Weights of a small transformer language model.
Size: 20 layers, width 160, 5 heads of 32, MLP 960 squared ReLU, vocabulary 2239, 14.7M parameters.
Architecture: RMSNorm before each block, untied embeddings, local attention windows, gated attention.
Training: a variant of Adam for these matrices, 243M tokens, 7422 steps.
Each number is 128 + 32 x the weight over its row's rms, rounded and kept within 0 to 255. Layers, rows and columns count from 0. Numbers have three digits each. The size before them is the row's rms in percent of the matrix's.

# layer 11 attention query, 160x160, rms 0.0787, rows 101-127, columns 0-79
111:105156105107143129112139099112143205152127101125141111158110174128126077139084183042135122130195101142114048139112116115118151097119044167119171195123106134160104156096148151098070119150130104149108118136111109129063202139127094088091115123
113:127082128151144153122137086191129102092154189109191118110140155090157129052112109127072126116088063108167157119065169134130142127095143101076139160164193158090151150118133103098135124097118183171096093152132114146187080122148135198117141150
125:108094146110089124122115168165159136149162095137094195154084117110093084146111197115118154101109092072146113124145131071104086077087134138146139078112089098143190137122157151121097112123055136160090060089143109142147150160112087139104172101
143:088128179152135069099142125120108102140126122113154163132133121101148121109151144174120125178107151126132143161104143117126108105092135060146090192112098127112107120147149119143115116099095137152138188117195133133115142170148157114175104099
058:125131132098177101120149139179145117138099111127157125129156109116129208120111152105145086117141130188132116059099103111160107171162150187213157087129122149141187121144127144136137149191164113139181128127061176093132156130101184183094181138
073:143187147166127101159192135090121099107139094109121163131164098115090116084176126139130127206159141117132109217183127176078099075108163069119096199152110132100123129155128134106124110102113111104121104118129118151079130127142133106120119125
101:167093089102144192117089122104140157177083162135083107112063102150122160147166121143083133106087141157131123106146066103164152122134152149084138101130086143122140152171135162177099081082106157138094150154156071096198130079153090076123079133
116:142087107098126216116113111100155148179123150125102124129097080134136136130119100144081107112106142155141143146128075090148150139124150125100135120128108134133141150149107154180115102082101163130103126179139110056213100094146119104145064147
103:229144086111093142196125120114129094119130098121180135178150090134154179134081157120134110075164109126150120125127113158131106127132152108164102146108145128068121155098130127120176224145135181123164182108166200144135158148207183135175177110
118:183189172117124172158100087099129114114138149119194132163170128136188114071093189097144086149122142117232166158106116124132119152137172120083092115153141200149125131144146076131115144194125141164114112150115137146165092093107100104162056080
117:103181111126122153109136194121148124139085084161167119151145100093102103147083147179159108100148102150099152115092167136142111122121173091159075139121140163064138143159149102168126076161146139142196165068117147146149080094128127107132131083
119:150075153101123138116033120093135091172114184120198120188176138129096139136113097117176119119110143114123128133159110092202122105144104104117174076161103172116139161165170165095084177137086141123153158152181152140115110137196062121132097076
118:143151148137068145136164129118084119129158109123117169141125110132137134127066117128134113087161146068096160144166131156120071083090158114126069071110140104150121142127164130126165086142108138150127125119157134105058190121143136196093106120
116:111128172140148097091142067125155094130156150137180180167159156086180119176131130129117098096126159127074153129091117061037082099126112130151053157204085167120155142158067104131130102099107126130166157164202099171153163132068132140104160144
122:126099142130150147146119157153089105076175095068082103127115171119082130114130107118091125105144168125139118188074132133133166119192158132184114198143131173126083121134152179089078104128129188178143108137194164174145141158118123139091162125
111:131089100177084145124146109128152114092142109133135134112081065146166145167107081118172120127114152078177131100111091152095129108104142102121138095196148090177188198089104129028134120144169129075174144119128109123100111156156150187084128111
132:134117213198103116119105092111123098116143155168136167099149155191145159156150179135122158136137137136147138153113132214174115037118176154102201136139125143080158142114123095104102078092167132183113102100191144151157126144095124105075148106
113:117111156091070183145152154153122080124143113144155137112108087149130094126159078134128137138126155151154131183111148136138147162067096175125150102131096133209143190207138164075157146182108152176091145089123118118069136156124098133172103097
120:108121092091114115130152100108154134137114159194188130110163154124129096187123168147152089120139144171120109118110159184130139061156083153125133118106096173114152118091105117138166051106101143073156127066174104139127158130127119167081122140
114:097166148133089101083168115113138141138160164071109104177102129061084106124072142135127116152095078173188094099142126132190139067119167145170198119120102154110128111137156126159117145194146164151153158109186138167139143128235147133109137140
120:147099129095140109166165165166095131133066159145128150113054128189101148079119113112104101141123136139105076133093119095154077113070097128203121187130122131142105110131104144095068112076104115105110124097147181075125177140126102159153122184
115:079132175119091096124147163182096161149138141092120141124181180120099131114072182024109103067131142108154079168128087137190160115151083151101154096153150198146132159151143153173119119110073139194147141124164169121149127098135088114096147174
118:081159134163142194090096155098133146142188102191125080149159134134124114136156130150126126095107117092086147144166116150118154114165164137075166135171106165160151151114245144185116110115145075144147180079123105158127167109179097068106115089
115:200130134161121128167137095115152141128114130082123153152150083155122109128137141085127124164184112130141109088183128155134153105149133150146077168132193126111142162154096104099075132161126155128090099143176152190130143095080104117082176134
112:117106114183130165152188163121137104117147073193158124101120066111126187148149102133115074105085164148160163102154089122143151169140134070104126093081110165121116140117149175140199118119189090104148133115125168090156118141140204149153133105
130:095143140095150074134103128119126171144136124115106155142124205097160162100200171101143158099161148155155149079096092129173084128125184170127117103175076162106089103130156110102149182139145136137140121116104080103175139124121108130130159098
125:072148182103112145121115161125114118097063145165122160149112107136086127126144088162122124158160087177134139115092108132077147133196128119139138099165143073103126169138129138103117141117114127163162148117109127127052153147093138132110140132
# layer 11 attention key, 160x160, rms 0.0732, rows 101-127, columns 0-79
114:104141095158133108071117101118100162178201130138096104182071167135065107125222118104108154177116160151183103121112104128098100155117087155106148120158129117142074154135113115186061120155136111079079114112155105105160093115154122162086135176
130:132095055163109153154144123157119099090130131125208126113098106099098128127101077146105171096124064096090147169069151181129107110108078145072131134153136140093145111143138115079157086136105155167141138132087120118179073198137101138123174181
170:111138148118058104103103134090140144122162101155183150183121131127076109128153139091106044100115138100148127121127074157109146137113162100105119114146088047110140122125149162118117133099071124162139020133137098144115161082143096141075163132
050:152120110140127139163097102137134145133134149172178113155159143074069071119146121129117153142190115108164119128134125214092125213101087151117183075076140150072169157124088134102118078133110096152153142077098180101142139147095103158086113103
055:162169099125117182179109099080120091095122179110140145104102126151089129119114144103165153125146105136087112108112131142091167108147103123093137127123166166123142119094076135151154128115151180102109103124159039171163070157097156138160115112
049:087096133176131099093089169145131122100111082154128113125201162145154121116111126084104128086087127090143169095094146083142102138086126112159135132111122103162107110137127083128131194135130143107087169128140135102076135164118156123160148135
065:125147138120087112162165086136145080136152177172149145147080117166157121110105103146158082119169153157140120185134072151140146097156094148082101122167133133107172151083123146112114115088088091153161122102098125178153101129106157163118097134
073:115136114125128143135088127164149093098085155127150203111100101139118070099147078137161060151147155133083125097095074181163158116152109126102119097143133135117190172162180168144160090070098095131137110121139119188182130107080108125126086133
113:149124142067144101181153090109177138192161084144098114153120154096195115173084137154115138120170097128142096160114133134141166122136076143129129180146141083127099089100146166086086189123106095139146156125074119101102153151157099102113184092
137:133154122094064112162101095108147101163126121162172123100158146129128138123052170122145114147136113064173099157061138146137108126133110094135119105175133218195129088142151100072116148196113115118149112144114131139173099146135112131120070075
135:162094144125108091112096168117165102139086062144135119157174115111114099204074154173124111144141097145099139131113117163104088144007164099194141145090126188107171171137112183086122077130129090190119143120162127141134078141123143157127179101
158:168153202120119145097107134112180140225155132101157142104171103182145115129094088099125133133149155141113120118154097096170111161114179074170168143100096141166160122138144086074109115159048166140089151184079116146109184123141098109111128100
139:148082182132060131109094102106077090118097119109148125125174114183157125147134140148156078120177127120127101132137144125069098085092198151107068132162114106117066078120139104145143157084141148139154139146142166084106191122155151124082100093
165:151161127140086095059094122129155098129159192145132175107165118124093193106120139126159147184144150120160175080138068143108147124109100108209140119140129173087177206101102141134142114080108214121150175114127149137146131132033104158116119142
158:124120140089141129095129112133056132124195106129112100090121134142102095139113111189084144158131178102132106171086139158108148126175123121173140111188161140110130120120158100130052102161198140117187136114074117158107091168151136165097129134
143:107104116160080132115092114145183108089109120095143165062145097129195118126116115109150093120133043083136120062145147060069122078159165098105129191178095077164194106060148095126136159088111161132183124143107104186034145182148185127106103119
167:132115138208107181154121075170057114126179185122175182122094102160150134150157141081126102092107112115156150093126124115171116150142139131087124141063114118127152123128117070139132104180113162142136121085106121192118133184115108125100123088
116:114156087092092194123121129169163143164153109125179173069102141079173078139118089121118094078121136141137109102121171091149112117159136135100108127127086116185167121212181129141142152179081102175102051134124111075084146133139107109127090110
143:148096113163080119107182096114126157136179197134136065171114109154133101104166143130167095110089162202141128090119132145110115109115154111150136113102121126085050158122151056102156136168141179156161127148118163135130196129104087089089115161
152:156128134089093148116094083096194082173144137155191153131134081080157066182102125145080061116164057173164114101168091152126147092125166106127156161090132109165181058158086106145124096158120124178156180137146098162092156200180173157098145131
161:142133138161134128143182101073107139171132121136110091123064119178107164149129102116142119113122151134086093123144166119135090089086152162165107201132103130134131127176126115172109141127129135182059105135123145074149117179104026122174176167
135:133118187137110048134111130126098116178161104136121112106136119123134166148072127088110161109125168132107087150116077168159097104116090122126144056202164171146160097180091066128137118160113095162176178146055152102150092147171134103104174113
147:085112161137121107134069160174137116146143146191126054123165136121152072156143129116108147143149125143157113164170064109129075156066105144098155106125107161180158170112146168112124080096129077096095171139135115179139187130186151155103118087
144:137142092166114125147089110128173116179154115078098176139105120120114121138160140099111116183099124078185107112147164121103142142179118147144079111166124125068103168113177128145119166134127148123136097101166114137133064112122058147077194135
147:117059120149163134178174147168151109078092056173119159111147085135152123188076154111102144111082087133092127151200103043144109122154169130085126122120095174094083169074151122107169145078168103127105127138161126116132108147134228131130129105
126:139191135078095103113091159131079185169156142095137075158080165110154114082173133063149088142123086095146099117115111089135081146129122193133150095144093175127149087115173134095149113141125135153139101169077115109126151149089106111100138094
147:130133143147103163097058148121130107135137165140108160127105106110106135113097044177159114167151165151174117115119115123102171135145126157184143062087200128083185196177107155139106093114198137138113128122143122160158111156077119184142091064
# layer 11 attention value, 160x160, rms 0.0876, rows 96-109, columns 0-79
090:192139111150104146139102115123147123109133145135180122145121129128183094119068185119154147153128092109166122122106150155134169128186090119182125137168126152095135108068115095147137164156138159140166141147109152131151087103192142184130128096
086:115164170167188135081151101116158067090112157141097106148127143122098149147138143095138139113165085186141129141103138108131142086110128152167139112143151166117109168192094124136142076163114145215134154091161152110193148111143104089090181067
095:126125113115145078107097149111149139176159147077117153073076141121108133135156090145145104129156127129100126103148107121118109133130084158107151099118089135135206198159159126137187047096116136167095146167152132128120171150076120120132137145
079:149116205158130143129188098144115154080092117166114113178141183141163135173089220078101124129123083167125127174126100188151092132115128202054144164151155096140099122120104122091107095189137096105110112070142136118178150080114130072098162154
108:086089181157155147123130078092127129130118139171131132118091125127141171055135119130135121114130200145124174116136097086154109150112168063169095093150119116121044128171137091045135135043120158140148135154110143160119135146091123094180106156
083:109132074114153139144197126114120141119148147135140124053191085153133129147143142115120112077130163106107123129136122130141097071152126115094118135099149132152101103151086106139121100109157092070115128113130124121149165118052110115126154162
075:149168059099067114113176147139115167100093113102116109121092132131118119197096135069136121118121088130105137140108095135185080098086118202133156156108161177156140131076094162152135135180154124102139112074138114108121157106101100145114107147
079:173127095129046169114099075136117156107134147079167116089137122123159098127131096085106132130070089078086064161140166174139174105069123128077150183120120197112110088124132116134127126114082134129110147128140159139169102109166097154093073175
088:088148129124111099091106113133118120144100112095128098150085127118112197143177150159133086093137113138114182074092095087103095098115138121162136120133115165133178172166117126191162120116087146205145162193158119143145155154130160077139176122
115:143151107110140116140078138154147125167175128136167139132138143151123124173140132118142157138153103108074114167149146146081135145104094172132156134098126158128227136098152175180127107156154164153132168179108130139087102153157155167081146125
105:163146130129108123173140130142138163113156108118144158161149108151171064147078145102153139187146147113065099150178210146129147167145120147071113148132139107122117098089115141122096124150160077095102090078111118081151112078138118155096114149
093:109138099111113117125197141123117144140117126080093108104139160111076135133101100114135095111127112110133110114097081118161107086134123129142137103101118152142186161117148121116143105115104145103121111112146134148143218118086084093122137143
074:109136130129152114129117176151123144170145159102145150144087146078119089143123079063093133129085080164111155136164102137094160138107108146150101127132110131146172155155136166133153062136127097113115173166128144154135157119084125088098140111
115:101111158139194157126146084123124105113095129172130150113132143114132143093131108156148112092120190158152217108067159110118169092149118048143107091117143085122054116176123094067106136094084125147153126128109117121140129153148097083186117085
# layer 11 attention output (transposed), 160x160, rms 0.076, rows 96-108, columns 0-79
101:145158143131154116098181165101087127114129130144110111118154141125069084145146129096158118046154105138214172167139097073126112103118129100177114132125138093243137123148120170147166113137080149119105164126054093213136111137130145167149151090
096:080122117162109098214132102085104142132165097133131127089159137129101154129188144126155110164153140157146101134133170131139165109150179174085138171077095101177120098200165124123118115053129179080167107144180054146088134137133115172164103164
100:112136062143123139141184163151107095151134118122106139137170140115142077146133107137110105175146165121198114132133131133166114137114192077117171098109127144118115128112044145177152120183094128161114130084130115129100087158123087151093118125
097:027151138156111166103132079109140115117111142053109091161111119156129116117135109145134178107144161134118171158167209119113120135123095083115089112061124111132083149119125155171119129134118124081160147157143095121154085116127113156117192113
095:153138120139131117136095126088139150163135156104186119132138139119147141148129150126114133095098098069118117165161127173102118126127120090160138124132124141173100110200135225092121139137127099093076105055129117070089114120089152157213124110
103:074196158138137086140069069112074148109114096164134088128100097104089093129137131115086148096080121109138138089131128143121111125123136137189170150118031103148104157128162130098140057121163118111088139124145141144124137096105229104126161133
096:176089146119106165115118155094084149180137143133076073125202104071150092137149198105141153098143136174099110161131073134104141087098129131075120147134188164108151124092142132119152155122132108152157158110103098120105124142092119191149183130
107:108044139145103175133103123130094152082076117146061158129099150154175087141170114127116128117074135121094123113122153159134153094154171136193141091145122133165112120133130119127120144162130080079184146102072128130192161088102076175158144110
098:163162149121166150130131087128155107165103045129179101143101117169103209137133089143093112163118129119124094159102147123142070169112122093143109140042178096146066103128114114098121130131118127195154122101097127125134144157147132108093127163
100:148087120184077063121131114177142055127110151143155143158133110131194083103156143133185182146106156120155163138104057185101141157155151070131116130107138123163122163126089208140105100155126102126133149134112039111169135087137132064097128135
097:104141141086136125151123164104086151185147143131170098123170137089127173186136142154172138116136133152093171142099138075160081107085227129165176084146166124092166137168113176081159147102106192095083131106108111211130116100162120098095109130
097:156123159162106062086135177154098174104115148086131139123080102092083110158210127171117113143114093132168170113118132141110122142092108088113132116140147094103098070128080170181152075116132131170108055163121134113101073145138140108105073109
098:118115077138118130153097095162133148191129175091109164091125090132100134122127128150179196174209100154173099192105125144147154122139102126131116146170124105165044133118170146099193172076123127110129145123096132156171133154171163138128140098